Each number is 200 + 40 x the weight over its row's rms, rounded and kept within 0 to 999. Layers, rows and columns count from 0. The size before them is the row's rms in percent of the matrix's.

# layer 5 MLP up, 512x128, rms 0.139, rows 493-511, columns 0-63
106,235,205,147,271,178,259,196,208,166,213,213,109,174,219,226,231,133,186,221,219,245,222,184,292,287,197,224,187,205,162,263,184,295,233,203,247,184,245,180,140,188,215,228,133,260,156,224,154,147,192,235,178,176,186,177,198,186,236,170,159,140,204,196,267
113,250,140,137,201,251,228,230,183,161,180,197,189,174,196,245,212,158,192,235,225,213,172,233,188,126,188,104,118,193,235,212,214,155,185,237,226,226,170,268,225,198,225,235,187,165,185,279,226,250,238,176,125,164,178,221,235,198,220,255,176,300,183,181,166
095,222,238,161,164,181,214,189,121,183,224,174,202,200,242,205,185,170,225,172,126,165,195,157,228,198,197,181,171,147,161,154,218,201,197,273,251,199,219,259,209,173,227,197,199,216,174,165,178,160,131,198,241,212,247,281,172,134,211,148,154,202,231,243,259
087,253,238,208,200,254,254,207,110,200,264,248,186,160,184,212,209,133,275,220,195,203,249,203,154,233,117,240,234,162,137,192,241,201,239,169,220,136,238,166,226,154,187,198,235,203,192,182,264,218,254,157,216,153,211,154,162,209,158,193,142,175,144,200,226
104,185,217,190,196,247,171,202,215,219,158,185,140,201,156,165,157,226,137,210,199,196,133,192,141,185,168,196,283,209,203,206,236,254,274,197,153,230,178,184,248,174,152,196,121,130,290,233,90,246,177,225,223,218,207,251,197,275,131,219,227,241,104,166,186
078,199,238,283,161,214,128,143,181,245,116,230,278,237,124,164,276,249,180,256,200,192,149,197,152,212,231,168,237,152,262,225,195,137,235,166,167,249,212,193,170,163,204,208,209,158,145,260,171,199,250,256,169,182,235,185,235,217,182,216,271,152,230,173,212
097,221,124,172,230,242,215,180,216,137,225,191,116,226,196,247,145,170,238,177,142,196,211,173,245,179,265,206,155,201,273,195,167,258,215,206,150,201,165,169,186,166,212,178,221,292,279,185,188,204,216,200,222,246,239,158,179,201,232,193,176,213,227,264,261
099,234,168,218,217,231,186,141,121,170,181,199,99,193,246,167,132,219,162,126,219,189,182,177,188,183,218,198,222,201,242,182,148,158,173,181,240,151,199,198,141,198,165,231,189,162,263,138,237,202,237,294,152,200,258,157,277,219,181,173,174,197,187,174,172
105,203,182,159,246,183,190,186,108,156,202,204,139,195,169,204,121,151,226,173,184,264,189,237,196,199,245,261,205,187,155,156,209,227,202,153,158,173,133,188,221,196,154,176,209,255,171,242,230,223,170,261,187,198,203,144,158,184,222,243,213,169,142,146,188
099,199,206,195,194,169,264,173,195,176,209,245,150,219,207,190,141,207,139,268,136,220,221,149,174,259,191,145,162,217,173,272,284,171,186,200,142,217,218,237,201,249,230,244,218,162,243,189,238,198,261,173,207,162,162,153,251,288,193,218,124,239,254,130,272
101,232,142,151,192,243,145,243,278,170,240,131,256,248,247,178,173,117,207,186,269,179,219,191,199,214,197,151,214,223,239,186,241,136,262,195,191,189,214,234,189,254,168,268,132,158,178,178,216,217,222,155,172,189,249,231,170,209,251,209,152,303,132,189,141
107,211,199,166,222,242,200,160,266,168,153,200,137,242,148,235,231,157,199,166,245,88,200,223,172,197,163,226,192,289,133,255,198,232,228,215,129,179,205,188,301,226,229,263,235,175,128,239,148,180,162,163,231,228,173,177,130,203,231,253,193,239,223,174,198
097,136,243,216,239,164,216,181,177,214,244,225,190,189,207,235,241,216,274,134,206,219,200,254,111,234,212,211,283,201,168,188,195,263,219,178,186,169,135,204,258,145,241,245,222,137,191,242,227,272,200,153,246,222,191,187,151,152,190,190,136,183,176,225,199
110,141,140,163,209,257,154,246,149,181,233,250,248,119,217,122,156,207,241,203,226,238,171,173,275,252,160,183,188,234,210,162,177,208,263,206,191,236,197,203,171,313,234,167,194,220,222,179,167,183,240,255,101,241,165,238,290,210,213,165,241,211,188,226,138
096,202,130,168,254,264,166,138,165,210,261,208,148,169,178,134,177,242,160,236,121,234,216,243,237,177,250,143,226,210,206,246,107,273,142,212,241,175,180,182,229,153,227,223,191,206,210,187,138,185,154,189,249,145,196,247,132,163,233,165,216,260,107,211,90
104,217,211,217,257,248,168,193,219,182,183,219,141,231,148,265,178,86,198,177,168,236,188,199,208,211,188,148,138,204,173,167,222,170,259,187,289,173,151,248,194,160,221,226,141,189,234,187,227,223,211,183,197,185,225,186,190,174,262,158,215,239,136,261,225
089,241,165,215,216,176,198,159,196,278,210,232,194,152,227,185,194,258,158,225,187,195,249,238,244,183,95,289,207,263,222,194,145,285,176,230,237,158,196,202,200,208,190,224,241,217,219,213,264,207,212,236,185,137,211,109,212,201,138,189,200,224,228,183,172
106,163,181,202,226,193,158,204,113,223,191,186,180,168,181,207,216,175,192,151,218,231,187,214,187,194,166,212,218,238,157,238,193,132,184,253,205,206,202,244,250,121,166,227,176,188,214,180,130,305,190,177,176,124,134,177,166,186,221,266,227,197,177,190,242
109,209,247,153,205,265,266,201,227,216,166,155,180,234,184,246,167,200,148,163,145,161,246,176,225,142,243,267,170,175,181,188,208,102,204,218,220,196,235,233,193,172,89,164,120,194,222,228,237,263,211,185,225,179,278,172,172,126,219,164,218,277,219,192,213